From a checkpoint of a small transformer trained on Wikipedia.
Training: a variant of Adam for these matrices, 189M tokens, 11518 steps.
Each number is 500 + 25 x the weight over its row's rms, rounded and kept within 0 to 999. Layers, rows and columns count from 0. Numbers have three digits each. The size before them is the row's rms in percent of the matrix's.

# q: layer 4 attention query, 256x256, rms 0.0718, rows 164-191, columns 128-255
# k: layer 4 attention key, 256x256, rms 0.0728, rows 164-191, columns 128-255
# v: layer 4 attention value, 256x256, rms 0.0461, rows 160-184, columns 128-255
# o: layer 4 attention output (transposed), 256x256, rms 0.0444, rows 160-183, columns 128-255
q164 116:488516533506470494503533529472519522508459516505521533515454484520515491515534536479515517469471488489470476534507489479522468502469525511505538484501525484481496491459507518498534519476528490540489557475501512524472493512510496476491497482531513493518533504500556479507523471507490488556502520526574494475471487511492513442493467535500466488539532522492509519493453485494461517451472
k164 105:501554479497466502526456530457513520494454523528557473476481504497536533472498529504511480479481524480523517510543474538487486516487532494476570452487521486462519510515503522502488526504513457527506496468479482526486476481453485490510522517477505532499490487458488522494477477526503484511526469474513489458488502509496478460551493510509501498506499480478502480506499460514468513457533
q165 091:499504495503540522488513456500497487514553516480485495490523502461507499507508437523511491542513502500536466497497492470508557475546508487458443462504480521522515504467469465542473521497462510479520481530505477484522606484512529487499525521472502504498492544514473473488501511497491521450537520495464502489538516450496515522471521524483549497521491471478508458527526477504532481539496
k165 129:476483510504528498477538496504486480518528475499469501509539491501457508498507474477474504500531470510522472490468519462487523528534486494489444513524495510543492518486505478500532539470505517498456494494494508467474500493542533495482450474517508485493507531552496510515498543462518502493439531491458533550512521485500501538441479491502511510465516566490486534526521525488523465529530
q166 083:494447513563493487533488477534503525496435480523507523500525525505484501461474568508507477517521482490485539488477516535483470506494448517508534513522524479488479508532524545487504472547500480518499479492501487551507463492467456527516492478505484511486460450445454534512524470467531514507448515481475468505485523534496483513537505491531475499480503513511476501495496477493471511474505
k166 120:501545480497456494527525539477509507478501509498548492485495468482535511476460514499512502498480520493501473483533498519517473478489517477482533479452490497494507519503485525490483484532519482507508500487480501528490521504449479509486582493466528497542463500440504509480496456537501512500547506528522481460488527532505474495533517510517512467508514478513464460488488468480480528474483
q167 090:515501478471493501521508500470514521492502534514557496512475493482507538515496501516500539498537494545495534501517516479479500544447501483506505530502498563463515497519494475501467491523502550500487513510527486478494491530481511506471508502523488521483513494511453500463453534517469545488508497491485500495524474526542482462497497508518514455510536427448476473503522461477487444520481
k167 086:478487516543472489480517507494505458496530503485466490521535505502496536474450484503443485498517465490481515476466518506496476495493534479485476475449509520495482502490533508523519506480479466505508496518480530504465500506469499484462508490514506426514456499508476476512539485506529522489516544516472520495499533491458511527499510507517497463466535500455500509520478487501548527492493
q168 091:501546453476464502454483508437499474484547506513517414479511434484529501497453467526502541474476491517529481506503501537520500541526564469473492474492453513513521502493520457501472535484497504463479502465478508479483506505477534486471500530489551521512505557502495490511473492511483493471516465492481528492479488495511504488492484525522531525502484508487476493510527510496514486515522
k168 090:473472494504518478540493484545560552504446494493530546497513531515508484493561489521463466518519523498471501497481524470487520490501475513515499498526528448514450461481494524509520460485493512466548515527526497479501520448547478522539484495493474503458496482525500488466506534476464525500484516518509463496535477493512566516513531510483472492537496471518516487489489511502494518503488
q169 093:495472560509534517508514522561488554509485486492473561511481551519486473507544532460524470504465489465474508499487469477470488459499452533521514516501529470485470472521464540497542446530477493514526483528523513530520509495527484509525503471496483458497513465493515503485536497457515514554475569499527470523491516513473496491479528473477512466500497542506519495488449511479505519483490
k169 094:466502490482503540488509503472453438487561498525499467489491476461489527515465458488546505480469479520522521497477504526543491570522519483474482496481453535475532506512499483475494552535524505504461496481466473485495467509520511491457482507519510502496557494507492515537498496469508475464487471458468543503524526508485474487497483488526501528502523495490481509481519524493496476505485
q170 079:505536478452500509462519487440471473492533552497490469472480482477508504523499487519494530507499509499511489506477506516536498548520543522461476467514493557526522508488492454516456508470497534456478499479499503470494510507512554498477505508466494504490516562512494491517449538548448488459540478502481541528499467473474499482497507527491533525498465470507504512503527519502522489504493
k170 080:433483511515522521555526495531497509502486498479454495548502515500496504474487467466481479516505520523500510494470479491512507470554463455520532484482508487494489481551488543471505480497453462474486503519506500491508504502500496474512452465491453450490532452504492500468530514434506495517503510506509532532487552487516486507520527502513471463493534475485513479498492521463500501495473
q171 078:497449496552456489528479463526524504489461483508529479478548498483497530463462525481540496493522506535485529496487512505467530501495458504559492527515514500488475522546507519504488530522520516526512519503497474523506487494484467520533502467523509513512461458450489516524525464457543504488463462492479484491500524519547483527549472491539483498467512494501484495520521467498478478504504
k171 080:571504482493494481468510515491557514532468487494498514500484516519499475515479526528502531501480496455468487486524497510488504472458499516480504538494509504516488507475524478519510471489515524506538493481490526515516495517448479528529549544524514512514473534505498470487500512579532524509520504486508495456494481519522506488508487531483497502500476530506503496519492464527503536506522
q172 099:500528453477468513496490506407502444505541508509521426478536434478522527504480478523515538499491509533538492502497513508525504554499552469476470490500460536520540507485519449526466540474513504483480522454462492474490507494471533489487506530497531515521504547483493500523472495516496492475536454498478519493499495488517488513488468536538512537507517484499487496520528509488495489525507
k172 105:505478509530514477508518483520551550518430484482511522494515505536497490470551499515461517542529512485489483495494527472446505459504473517532542478557543447533446480505511523523518459475491502475563509495525506459519506455519504525562492488485484479474469516492490495456515501505497523526484526497518465492498499521512512517486505524500497463526506502514519522513497500503496525499475
q173 083:480445497559482501534481475538533529502445476510507525515531529513481504453504519487517468499497501528499499508510496507449521464486454497518504523493505504507480481522516559496506506520493484536498515510465478507508504505478449510563513488521520516506444474479482528486533479461546517534457501468505459479495523512546518515525463503533484498466520537483486468494478485483498496487512
k173 087:580515491490494495495506501466531530502475519515509498485504487497504474527525522513495515470490491474474492487518522511490496477472515537476496530505494506518500485473515468522524495494529534503500491477493510501519492510490478540496547563511545537499460537509520497503477498570495503470490503486492479447517454534506523488493482540496517530468451520534486489514483472516490509497537
q174 071:498493485515484473521520505569532490491499478547488485492487509488466541472523493493468501476516525502537496534527509497543523472501511490497494462543519482530482526483485505521493498492533469505502519475491485495466533498531476494518534418519555485487471436489526501479498492526481536510528487508524485471458581503517502503499481511499510527478546504471519560505495492521476532500454
k174 071:529481499531469493481515482453525506486508507513501479498456497518488491497488497484519505497512484494459531522532517522478501548481474519528502546496498507499540509541433495527460492544518549500476471492534531496516516509468489482523528531510474541488475506496514460507461525505495471504502478488488488507478471500485492477494466502472526526540495483536494501521472507546531477520564
q175 091:489457468505474485528474494512525500467476493525560471486546484472491520471485472502529515484516510560508495516496502509469538495474506471500478511498489536519502487505518522509456517495494518529474507489460462464521513504484493494525518509507535547527460496497488540494494523494543535480492448489466467450509518516550507517531454510524510499478525490475463481502510472491504455511530
k175 086:590508512520493483490513492498537542519464510506504514507493498516505474505533539499463525484529497458483483461527530525469493472480482536476493507496492494526491496475503471545531486464500522496524493492475532506482491499475474536510541535501519496504468555484499489488501492562512531517480508518488486450526470525496523501499489539492504503448465513540518496523491491532506529500517
q176 090:443519512541501486502485521506522500524491473494485495497507510447494468458501507463480486502496500471520459464505462477527491482535464525500468536484491450475489465507496520513567458510538508461468489520476510475490535501502516464504506488499483463491489488500467496546530508467516501529509529483506459546447528526494491535453539467484501451510481496564513501489469500468496478466490
k176 092:490488514543503519498515518499539464524564483472478528475498506490510480451517477480478449542524498474522482497513502525558528503533476489497446520540483446514491470489459501531490497526514509466505529531497503542483560484485506512496519459506488465527468507502452502534518510455506500470496505465479491503470487502490487528499512512530521504534525475488464484498477466497525482487472
q177 092:545515513516531519434512492548506510514519556450511496540513506471433458522489511497465506520531496506481478503501509471427525499513492508504478491499523480489487476516476528478540463549476556455538476526484503432481513484521487474528490508466463465477460497532500519449471517498509487440501503529483509506520487485493544506508548520475526529555471507492476482527513458507540496521446
k177 092:517510490514544529486506521523523476547516493534484482533511506521440490513491489480489514539531506513503492463490514464510552482444493488498435485518494513522504500445467501523517491494534527482494511523508512491489542507498500475487492478518468508516467522572505516484476531485516494471525486478499542516533519466476523523507494550482524538533521540477489479513525485512512494535462
q178 088:479509439534508500520521477469499480526509460502522444439522491484491524447491457511465493526508465502500470484516488508524515472480495503482426487515443471508518475478466499460523515507495485484487501515518527499522516476470483510488530476504542491488495530467465487512478512508481531462516519469473495481451515511513500499503525502488574522500512524468484461466461461468536484554507
k178 090:487520480540469514466545532508542467528517511487493505508518494437473524461482473498468524510480539567518459519546550498548510506520511486492482461539505447514498517497472484530503488501535472494461499493489452466526523510465506481517523490496516471487497523483498465524520500485527524464497530472491491452542504526502448546467499512475509509507499510490497465513486454481532534494429
q179 088:471540484469467513497522477471502473500490524499491490520500502548549567527485533504537538485465515494504492470539466476493460530458501503540506549499484527463516512456530454543500501482510483529515529466491525539463532510488534458461475499508485512485528444484482490504533480497496484536490497540542505491471517471489500495458507473535464430506533445480482519494517496529469496500509
k179 097:498491459458452481534440508458492526492467516529519472467489489495550530505492543530506478473479503485540535501540473552478450489473515514494564478477476480486538504558497521491437512477481503522507497456500478508465478495472481526503513517494514533482495484454504499492474515510494529507490485492496492483476486507480522468521510468500499482478503488470462494457512499535472490482571
q180 082:484555480422504516502524496442497487519543534501470484529487477506510514530503457496505546513476519536501481515501500482516519511512557475483496500483520499501535496462498479560499519509482511478526540487508499470489556528502534462455498525502492468480567530548498477479479504527487487472508512508541535516520502451508494484456490516502519506513522464447511485490498510497517502508502
k180 093:478452544491542522519442479515473477491471474518485512499455520502486470508533468517508450531498491530497532506453482520510500499517475534493487504521513526489474473489529517495461485512465492512510480493548454470565507523494526442491447537504473511453551490524441489558503479468496537478485486480489470518475507481474481488540503462476487506548499507502551503472521528469546502515520
q181 105:493468482569472490513482479510512493496453479511538494467525499488491497430464538535482469480519477496506528494480500555478484506503457510511517515506497478477478509544519512464484494546501495504490498485511520530498447477472484539538516493497506531501434484457441533520511487495505520504443523456486481504494498534486500502533524479518475504480503503508455506494499488514503498477535
k181 089:532543452535462509513526501502519480487507513522549495472515488506520505419450521481516486474524489486516499483506530538505484517523480447490508488458498509508489524499471520507514533535527530495510494497489501535470509474461468558529554488458522498492387483431500540461453492518511497494495514519482478474504477511493498502514518501514489513486470501517477439522509473536483510487522
q182 107:496511506517487469499488554515497528486468452522492496507493496496509513468505541508492506457473482480480523529516504560496470490493497484522569511494492472488481506518501519460519484498522462555475501473479500504475437525465440527527509484520532492527484454483504534513525471482544501537471482471517489481483513566511519498517464478520480515486525548519489529470455498503479548483502
k182 096:579517483459476481523493505479547557476482526511532495462493507496539471541514536518514507480478519468471523538540500510519510491452520515486488506529497502491518473494489489502482490520526494517528514482514504505513512514483463527525526531517522534492496493518523481488502521549465518507553454496539466447503474519537523460500486527476506497524502469489489455454482444515484524479502
q183 077:512504503534451480481462498514505493472503489536517506506536482469492494439434520530515484498535493524496487477499506560479539461540484504510527496516487494530483542498528532459452526511488508524496484485484469514534485511485473496507496504498535551523455507507465552525488486502522519457451468486465491459501477505483506520581498489514483511504509515535472508499550504501499534476530
k183 081:556515492512507478528508488510529542503496526519527528469482516517530472493522571490505513490506512442477472472528500533493510450463482498498477527494499523515501503460501524527489498501509521477530498503490531542512513463502445514529528505496521518497461536482492508463485531542484516512535502521504480489499470508511511486508519547476489504483467502523486493478507466536490505480538
q184 101:499512547519547494471511519528514505517519521472460554530463566496504481504512512490482471506519489459454518501475498495527473453530478545530522500538504437472460500521475519485506491500516505467527514537538506521499497504542487514516496484480464473473497478511506469487511502477468501514478560507507533541511484517466497498482553488458463513510490484532524529499481530501498532474480
k184 099:480504502487507547488477499532457441500542533515497508504503505490491488529475465484579478500467492505519511536472473505518512541504498467498475538483508545467515514519493529457474526523499498500471517528483515563491532534506518451503481475509494502512514454491508538500503497478504477506495469485499506538468527493499467486504490501511489530520488495457520481475529506478489441542506
q185 090:480431508500523506548510452522504528500480508504479529523477514537517493534549493497483515540502512502540475458509477448495495521455504513501473539503532542486498453486471513519518448515480471484512504504500505491532534471515506492506478499528445473483520498494499478454506528487466526554522529532510458516509516475542486498453508533511499450487500483451524480491468492479491475522473
k185 087:436510499501510505473502526462439444494521473488514479530504476494490538484490471514491519484512462553517475471475509502468476495525522500495533451470482517510516548511503495494526486472462485497468482481483491484486478511505548476458506497478510500526509543474509495546519447475512500477468534518477500488505557502469487505485487481532547500477512503521486531505501526471521487505490
q186 074:504539511425559538474533506479496529528533509487474500483443494519496487566553472506511500483477495476492515517489505457512472524485529521483490496490496494503536480509491477514543481481482528512485507513518533480482487522529515530481509525488516465484551538512514478490504516510506475504525541498543514534501504497468509474454516486459521468520477501476531481480485492497506482499474
k186 083:442502508501493513494480516505479464499534470507471471491539480488480531458504477484514486508503492525526522544487499484532480537518498500510498492496490493488501488517502497456514504485515470501470522503510495474499482499514546491471455476496498488489524465507486517518513505430505486483482517468476520514493516480500494517476494441518479477502548503488505524512491533477504500501451
q187 103:530465512515534507484511505539513545514482482501452531535489522553496499488522506497494477514478493453482492459490490464476457475500463507506533516504516468482485460516482544479561449520509476483491496520519524542507485478504456490510476478523480498472523449496514505475540490462485501561492551498550459526487542499498524495495537500506480471511502555491521517487470520495466548454476
k187 112:455504467460504508487489509462453451497525509531560495478498471479518502516520462536559494496501495532537515543455490493530491578492532480507521504479501491489512509468498502490473526532525539473474526482510479519500495484558542476466512508497520526497546510503511511527494511491442472445479504474495455464512487475486531503468509462515499500539495466511469490480501552507499480514481
q188 087:515523504468554514519507511457454523499506527494464518516484503507498491536508531532452521533513490468506512468512499468550444525518520530490520493488483489470533510500476464487527479502506498476489503508539544513470485497519509478473496516509444473468544510507485481497486488502448471531526533531518508562476490480478497480467551516462511484514467480519522516494469533514517528481481
k188 086:406470495500506498534491517508462444477548495487501507520505480498507543483493470478527486523507493527537523517463474497511484534515511473526500470481496485484488494517489512492506516508475460482500506500508491501502506509506541472480483445503481482477531466502510494524513491423469499518515507499518501531492539473473507504492509443518503469543546484452498517497519521495499468500455
q189 090:492463539521522525521520473528516543519461487487477547529491529516485501496536521453520473507494494477470530505493497467492481481459459528546517538492531468475468479516473529503535449526505495543531512514516525529511486508501470520513503458524485464489505439470512476480542489451529491554479545501550476531483526519499480503488509478476471461509512516499523494474471479484470495460472
k189 094:498503503476498486446504520458482472511550485509485485495501481498481527519470483531559529484470481530523519530499503502551487574492540506483508518490485534489537536496526455486481539514519500523459495462485493500528472540449540487517515493516520504502531513523526505547518482534512481480528485456487526468486514510497488510488463482520499527507520517485474516500489497522510523500513
q190 084:503431507576488491528492482566509526502452470497512529513530513520488483459483523496535458491517495507491506488492519513455501467506452514516507514498516465486463506516507559491506475529501491514494476500499502535522471487481465503553496490514498513497449454462473526515533482452536492529460518474500451484499533519511501523528497485531472510491512544509478492486483479490483503479506
k190 090:577516472482485492482510519466526519495475529513523519492480499493526477525516524528492512474464501473474483478528508522497519471489518514484508516509488496511520499465527470502492508494527531500509505468470510511505492490483459533500556524502528530524500556487526488486476518584506512483506481499509486449494469527514501477486479540501496527484459525537498482495486477531476495475543
q191 080:487550498454508527514515510446485492498528508486507466447502478506492525522499495493506505516467472487516510522517517507557486533491543493461485461467458542499522520487540452497501501462485518507490484482491526496456466503482527529493496518456546457517511557508516479529457501506529460488522467488500554511472474489475502515487478479482519526515482513474514493507501492513564475533511
k191 082:446508508518489525534513495526560517496501479489489490536534510495477515472527489466494506523503482509495546545495527470505500518549506477475509467525521430505491442557465500485477531500512474539496514512531496464522472487514493549505467475509469524455531436535528509483496512452503499470513497473499550502519493486540495482528506478496513512519561502486508487476497480462467521492485
v160 084:521526491524533503466488510487502544514517529471491518517525508460499530503521484484524509529517547510576498511492514521512555548524488512521488487511518525512511492506467526532510496538502491540475498494546513494488487471480508487507498512490506448484527517498513463465490504501472448515506479489486505516495484495539533480502448479478484520547510450507536473479485474454515540503495
o160 079:510500473522434442556534497520468501498484483530513477540461467508496468523443527538500500454488485501487506486516517532463504503527455456496505511487481500489496483503486497465493503530474494532515496456510501506504511511498476471489479532505495490545492462496532510510553510488500499483467485477521442486513498540475523535503500502501469435463530505516486525497481495492522481494506
v161 085:516515561484448516453498500516494482493488500467515503463515529432464486492499518475496489466519564516495570544504514501510488481506466506466522476556547511522488489495520460493488515510491484501464495506519523477544478535512522529512454482474471528490507522495514538469480508531511505494527533514516496486503522499456510519507497489487515478490497513505492479508520490516524544506513
o161 085:488462499503450492457510515489518506498491526528498472530481494503490525410510509541507456496489515501504499491522462554473490504528499506501536477475474517492492486486539474496492485501514532509497522476447530499505522517524484503482498481505487510520496492492535470563527502462480548502509526530449498500518456448529517489499526510483503498497506492477480486490522499472519516532486
v162 096:532485505509463505472504495538519483468475534455489497510512516497513538511490505461463450475492481509489496521533510486539543479498474470492472488515521488504476470458495493487505505508494502488527482500483508524510506501506516532483502464527501554515481497504502538458507566539490495513503490528500492511507496522517507481486497511491467449488549514494496485464528450488505470484492
o162 098:514469494469476513496474501501490472553525564504535482513437440523538500490511474513476501492487497493524510537553469533496493516554511521495505499487446489519529515462488478506480482479496541509507512491532501441536530494527531501487522503509514500495543517538542482516498478540483507497523498480476495498479465489510528495486497508540534514554521526491506520523482518515524517513486
v163 079:497489511498488494486497506502494471486494495513485525463487496530503515507486477482478463493520535523532495497488495504511550523493502492497499540557467486456480471525473498518467470475453483461499508474505494525453488468495464513514475508491518442530484481494506492517529548502470511480529502483513484488521522495508533481470476543484493493529530487466430542529470518465469489503496
o163 077:508463477519501507520478481525507493523514498493512496546468492522523498517491507515478471457536471550490485448503516508495533523532490509494480499493544514523472510484500494473476537477491509512507451503526484481562533499532554493522524520481483510488447492511471484467503498470493511492507480407518463493522475498520504572511479539511495514505536522522488489479480472518493491508484
v164 104:528471494522562502499516458524494472513499487486436503498515533530494493482549468498523536525505488480506520476494514509492550522538480517533486453498502468515462520520503497549514480455480506477495486532521463487507517452509494487519472543540483461468511472482498496465486525478516509510463492477488491511552481482530501510480547523504463484480512474507509527497519512543508506506495
o164 111:494467539566510484521507520553526529524465468487509566499477545521498500566504542495465454504522502489452513480508512392455493477498479532517526515520517468499485483507486555455514482511479484532519466503527527505497467524498461509528520494531492469469459457505480526457493496493530509484498539512550457506514506543500492513516495488487470480515496509499514499505489515483510519472476
v165 090:498475518520522509472472482499495536485494506508493485500455508527489512509493524520515550499490529494470438533494518492498487458527481509474510450450519465490490519503511531527461458519461501533532469501527500452500510478496495484494475536470478494466523515477522513477516446490497484526426508508537510496496527483519484470525486477500499464493513477461561481491499485540500494485505
o165 089:499508520538494512520487514528501526464495475516492554515498545517485499588480490497525518463470468485506478472491482502506481490498488551506477529534496485460507492506475488498541456530504502493508518525537510512506503503460455522539524456508451494515540498521452481524515496484535463508510473528490500513458569525466509498503520465485534481492476492497446518509523533506521549509500
v166 087:506489515515472515508500508496514501493499500539512493512454495521530480504495504492481466511524523474468508470524519488507508525471508500509487541483459467518511496469486519536487535455508480508523477535481504521523525526507506489487526491523490533494487499478495508506504532512518496512522480490454538520534504485509471528511457514511470490483496532555519532527497504499504483497526
o166 084:517475493518518501513500489457480462501507477451479508495501509501547539384486478446487519504502480503476473491483497526514532478546471479508470512512484537496499491497483470464492492515514513501484510472534531475464507492523464484504505496487516506509476522526497459480508488525484523510517469433512505507485472502496519509522486541499469525497507525485477485539508498524493460483470
v167 088:497504502536527500483514477475464489528504443508475470458533514508480479494536486516523499553509504513526491465518546510482525531516504546482491452467449467489499495519521509553508483460472511473527491502538453495483520541500491475535486524472497441476523488473493462533498484484536521551460509435496477505517512497514485516531506497492477488492492471498510523510510529528512534545504
o167 095:491486524570516480517529508546518502463472452512480544506497552512461518471471540491473499485528489502472495459440493454475476497487438516513512506528528500504477497510492542473520490541478485520481475487517519541500484504471438497514506496528492491508447470477477528476501502439522507489483524469535498506483520536513485513519521504473451461490490510489499497447480486510471494483493
v168 091:476497540505522502486466496500514478487490509530520502481497518511516474502493546542493505469485480506504485496500535499493499550490479512504519454502491500516512513487531506530525467478516477482535525516502525511485537507512471479476460457516521486495489480537506496518504494495520543494510519516504519503503491484501535476521480480524444475466469534500550519471492486540529510507513
o168 085:500502512498515524497495468474470473522507499474530497494498529455503541440494471468518496503475512502490524542472506569518505488525532501480518505503470473459535469508509522461487500472496500467480524517488494481482478470497479486519497490508456517471488545494458508496486500515541492518493503509493520496448510492520453439504506519512525514493480472491478499489526526497529406500494
v169 098:502487523511503504481502525509507467519460476497477501523446479504441488498504512443513442488502480523513555511510500512415480520527506522463540430546515494514502491502520487507516510508492498473525471475511503477506497494506520496489472484514520480489501513520526469512512490462500518505432529506531463501548506507499471466483472496533543475479487535494534516457515480487514487536546
o169 103:488473520530515478450505471515482516484524524516487504492508526493510533626446491517511543504490497527475469485502517400473474496519484534495490486486483487488508523544486499490502475494447490507473507484471532503502482470498457497483478491528466525521486534493473547496477501487562493463507520533488505475485520469490507478527518508453466496507489549476503520501522510512525488508503
v170 092:502465518490523457513520534497487469498497445467511501499509506517489518500508519526525494464490484490481504503520465489519493483500541507555525498509505535494477489502474490502498513518530508522523492502488523482474460487502489488501486503506494529499490512502478517492510503519478525513499502493517541525508514499519511478504480507516440459489580534525502503512463510534510488466545
o170 087:514505477481496510513468483479523516533507503472505492459499493494527558462472510505494523491482484486516483542519496513488538528554503524459489527515465499499511450510479460498504503491483544506504534494528525488487496465517563476560517476461500490447509520520472453478488491476489486511517452456494461523504463524537485542482483497539534533528475521465488497538505495508507520491528
v171 086:523525459503476466471503495496514474492516468509503494476548499538502499492513516566485509526525480470489524472501480500483531490478481519551487541487489511482494502513482503518486517438505546496470530476475471520481513499489506506515538505498487518495491514461490513465482502491575519489499492455476490492500518502507482539509485524498523476514492494474522486518533487474510529510473
o171 081:512508532512522485509528516499541483499475505497491533453508503487470472438569530487475453531508477479503503528515526428484509497518492508497499486470538505470479501510501483501465499518521504525493503518517506494494481456467502535453477543509498456459514507497512503520486467492457512512466526502529520482524458485504543497519526472514502461509495462519487503476467496482511497465497
v172 085:482489495497486524500509459480501512476511489499516503468477522487456496505495488432544485524505502453490517518509501494468498468514475485438502524488537501510512500449444502503524533545494497523473453542486500471555482497513500529531503534511497563485474488482482539472434496512529506483496496504454495483500534516500463525513469510499553525497534512484476464512503501529476478495482
o172 077:484473509496508493453501530465516523485521492505475500450535465453499517522481506505540504497460497537474467501471476454478498493472545488527475504478522529491519492502540479469501488502536524508472491466494499511490493522490508520447540505469550491461512501534540506490528501466461508533514483525504512534516504452509514521497515491479483515527449505490500516556498495477485504499512
v173 095:461516469498448504479498524520517465514487513502507490476502484503489501506476512475488479485493475504557496515530483498495485485492507492428530471505538513512527475466492491437506539531491485498487471468472534505484467514490493523475523458493527515507495520541518486501514527506473492499492542518522484501477511504517539427518500524533547494501483529485485474462498466453472464467500
o173 098:516503460454478526470489504478481475522535562536529430492494455486501520483469473546529537462516491534543500498537502569528487513520540484491477472464461542512533508522524458525492528493487519487494518506483501501517515471500514513446503492486492511538525543506510519507509500499505491468526463502435508457497481432513507487488476490498527507518527518493505505504499480506502496521512
v174 080:520439462520530468529529515482493510541486487430489520504544430495486519507503486472494500469507473471513495485536500511556498497496495477486505522506430508472489512509471519474492463494481535517479488512528454519483500507495506508516504498496488501505502490487529506520501494507529483506520475471495482536532495488489473495478529484484517469515460490501460534491522481509445486435479
o174 081:489510508516520493481496519535471454512533510504513500474526472503533489682508533481441490540540487525500498495494523437486503500508506490497491482502503532501501532480454482512513509522476493549489496499498533493496492486494556498488529525534541485506494517507488523457472506510495486484486480465499502488473540497485515521504485492510492476510510512506530497480478491478487503505523
v175 099:526530488506489471486532493511486494506520496512499485506504523470469462490524478492571525513457533494502450467501509505517544526532557524487496505502467501484505461529491498508468544510480531504516480493545474496491533540494514508514498543475486449493522505501524481473516514494559488546510490470503460551503501488520477521506480499505502496531488488511490499515520515444460552498528
o175 093:496492482575478488497496534501527511480486517535440520473449467518499511539475508514504487510511455493506490477485466462484492524516434504465498485521511519503476501506458490504535476544464470533481474496525512479520493508463488488536535480512497528524519531472536492521485523459481519507510481498563481468490487549468536520516517471515450474468532488487492495457481508494496509502504
v176 088:483494499511464526516480478476511511472541526448502490500466467487508551512497506482483480520536478490468475527505505475484463500463483468491495528505507485500516510504492556489508495485532508526510541532463516501532502509487510547480522478486508534498502505513506475500477480505485464507474449535451509503460509516497497493447478453477479488486484511509484528516487504488493467501424
o176 089:538512480478528513511502506494425439482524502512525454535500472506525444545517466461508521518484483523526519450485500566530515491476491463542504483521472513475512542491479436539491491485495484464505511484522485486520547488493506502487502504513500516497538527511508499520507525533464486508462477493469551514472506484498538500482488530516508530491500502509488490547517504522484460484518
v177 090:508501512514530511501501516512473491476550479529506496492496468467514486481447476512552516543467542499567497506495475505558509498489545467490512480423504511468545515526469486530494500526490498560512506543528493524496492504479530463474500509499493480472512482492489490503514511499500469501549511474478513515494505469501523504532485487470479496528505452485492459452484490493474470511501
o177 098:522499494525441485519475513512503475520468457526538512520496489498533502363476518519480492498474485513507495487487504606466480521485505466483499503524488513485496474461547530487532524518520524530509501491492489496498505531512435495526509474497526505544494456537494502531517488480500494476514464427490474491499515522499505541487491482555481476490511564503511512476511470466511496499526
v178 101:507491514502469501479507508479530525512508551500532515481494474461477509511511525502486474456468464511514508508514509501522490526452532499498536480529513519449539475508485502470505508553497516510513583466505494487449497537510480511474518470521531532504509516507539501507524491515464476527517488491515481503480541513488533442516452457501479497527481506499501506452477474499471469496490
o178 103:511518489432521527528485499480477437497565513513507460498491466493515492648476466479504539493491516528537504515492504506540506525507484468473473491493465514514540526489478458523465507483527505458488492514512475489486519479483542467479506511520475539516523531499485511514479506515513448493488461510469545477476499492494479496483504499512547522473506485497486498506518506514512490523544
v179 090:541525501493514485512525470548498502487532512487517476547510549482491485502509508467488533490485539496445466500515508495509545472503456500556451513473520475549456551518496503472494520504474518484542487503499470509528488518491492491514504500541518515489496526482476470466563512448502499543511490492477489502501514489504539502545512499474482507515508468472531444532507467519501488495524
o179 083:527491495479487494497504514496519517471486519516505510511487501551459455511539458518476529497509489523495495526533505460475477520532467529487508496508501486462506472489543534496470464464547490487501486537496523491467511534507475507483482505496461481535513455487492491515554500563518506488567551514503504521504517520476480492502492491518526507507514453479516491471481514501521515489465
v180 093:525532498502495477496531461462513533502512541517472501499504503518538506506537550485488459524501496485525515440531490513479479528536521526452491523537484476533526476502505518484520533501466503503486505504478487510513516490519462531482506506513504520489496496523516485502492491527488506468487495503477462497502477487504500506477530497500538502477443528507446539558514495439498473494470
o180 088:503490486518530511481525500499504484491515526436514479502499482505505501542504464491512533539510512516511495510497524477509505462456471468528488469525526537514479545545457484500475487500476461483480494450517478492465490488476520513468499505516537492514533532503572559485483505515531519494441479532526521494538486472505499458515487531487452487515512457513551485509497510504478473466487
v181 082:450514475481484491509520507519498549530447475528492511544484464503497517506490531499478483458481455516512533486557514499483456542464536482514540486503509498447484482509478495501474502519546496505480571493459507475462513478520485482498487466522505497516491489504525528538520470525502497522512533518550540512501488519441498469489515509502514503500494550509504441490466469503501490465500
o181 074:524517564446539494492505433465494493496549537488546488488508480489477499556495490503519516481456539505551500540485543539532498492507518494458464528504470518509550491512520451555509496506461500504490533522516488469479518483492582493496492540506519522514514527524488497520446491519478482490489491511476524462505488499496452500501470525497491496488472487520502510519546473502497486513519
v182 089:503512489518453485497510540542537493525481502530524509485486487534532479514484503461508486466535534521475544529486499493474439517484501508550497458496479518545502479482432501494449486508530479493517511530516521493519458481493486508470504514500497493507503495473499505511512528476538499429518511492523530489542495523470511490510483539498493537487490504507503465535491496557501526485483
o182 084:480484499458540489486475459455519504488526509480539477532512554464462511477514490520465505501500477510520488497521537540488517477524518461512482531454530506460506512537557495529485519472524521487489501512485494510495513480498493469512485535495500494517419483523498501523533486495494499488484477498482524486499490470503499491506461507465498502448490517520488530498510477479508473504500
v183 084:465503495506509467514500553510480486523473516520504509494476458536512514520456511495486492457474467505551530501553509497474455484501527508472552476509495518490476505497505484472470487516532482508492517456482490502492487492522485502474507498517512524532489553515547530495505485519484478509485532496505496491502514509505496437519499487538518516479459514505496443471483504439510461461515
o183 091:513518503428514491485496440481477495511544529485530473486511478485518504657486490511510525489487500509493492522510528457533491488513555491484464522487475526505553489497502445534522532485473518503522531508484518479476501460506544504498493518517496503541535523525469507526478505548508475476509445519476508472524489457481492494487478509491489496528507507520487491519531487509520502508491
v184 103:526543494512496495512497512520496537512471505483482505537510513503493528504528515503497511511536515507491494512512494488473514469527454475528482466494522469479490490498478512534473520505530529497491493526450489485549525503480519512521516482497465509465501477462499546457491499515583502508527493503511507485493508510497440512519471515496501476472496497498537453547532477494520527499469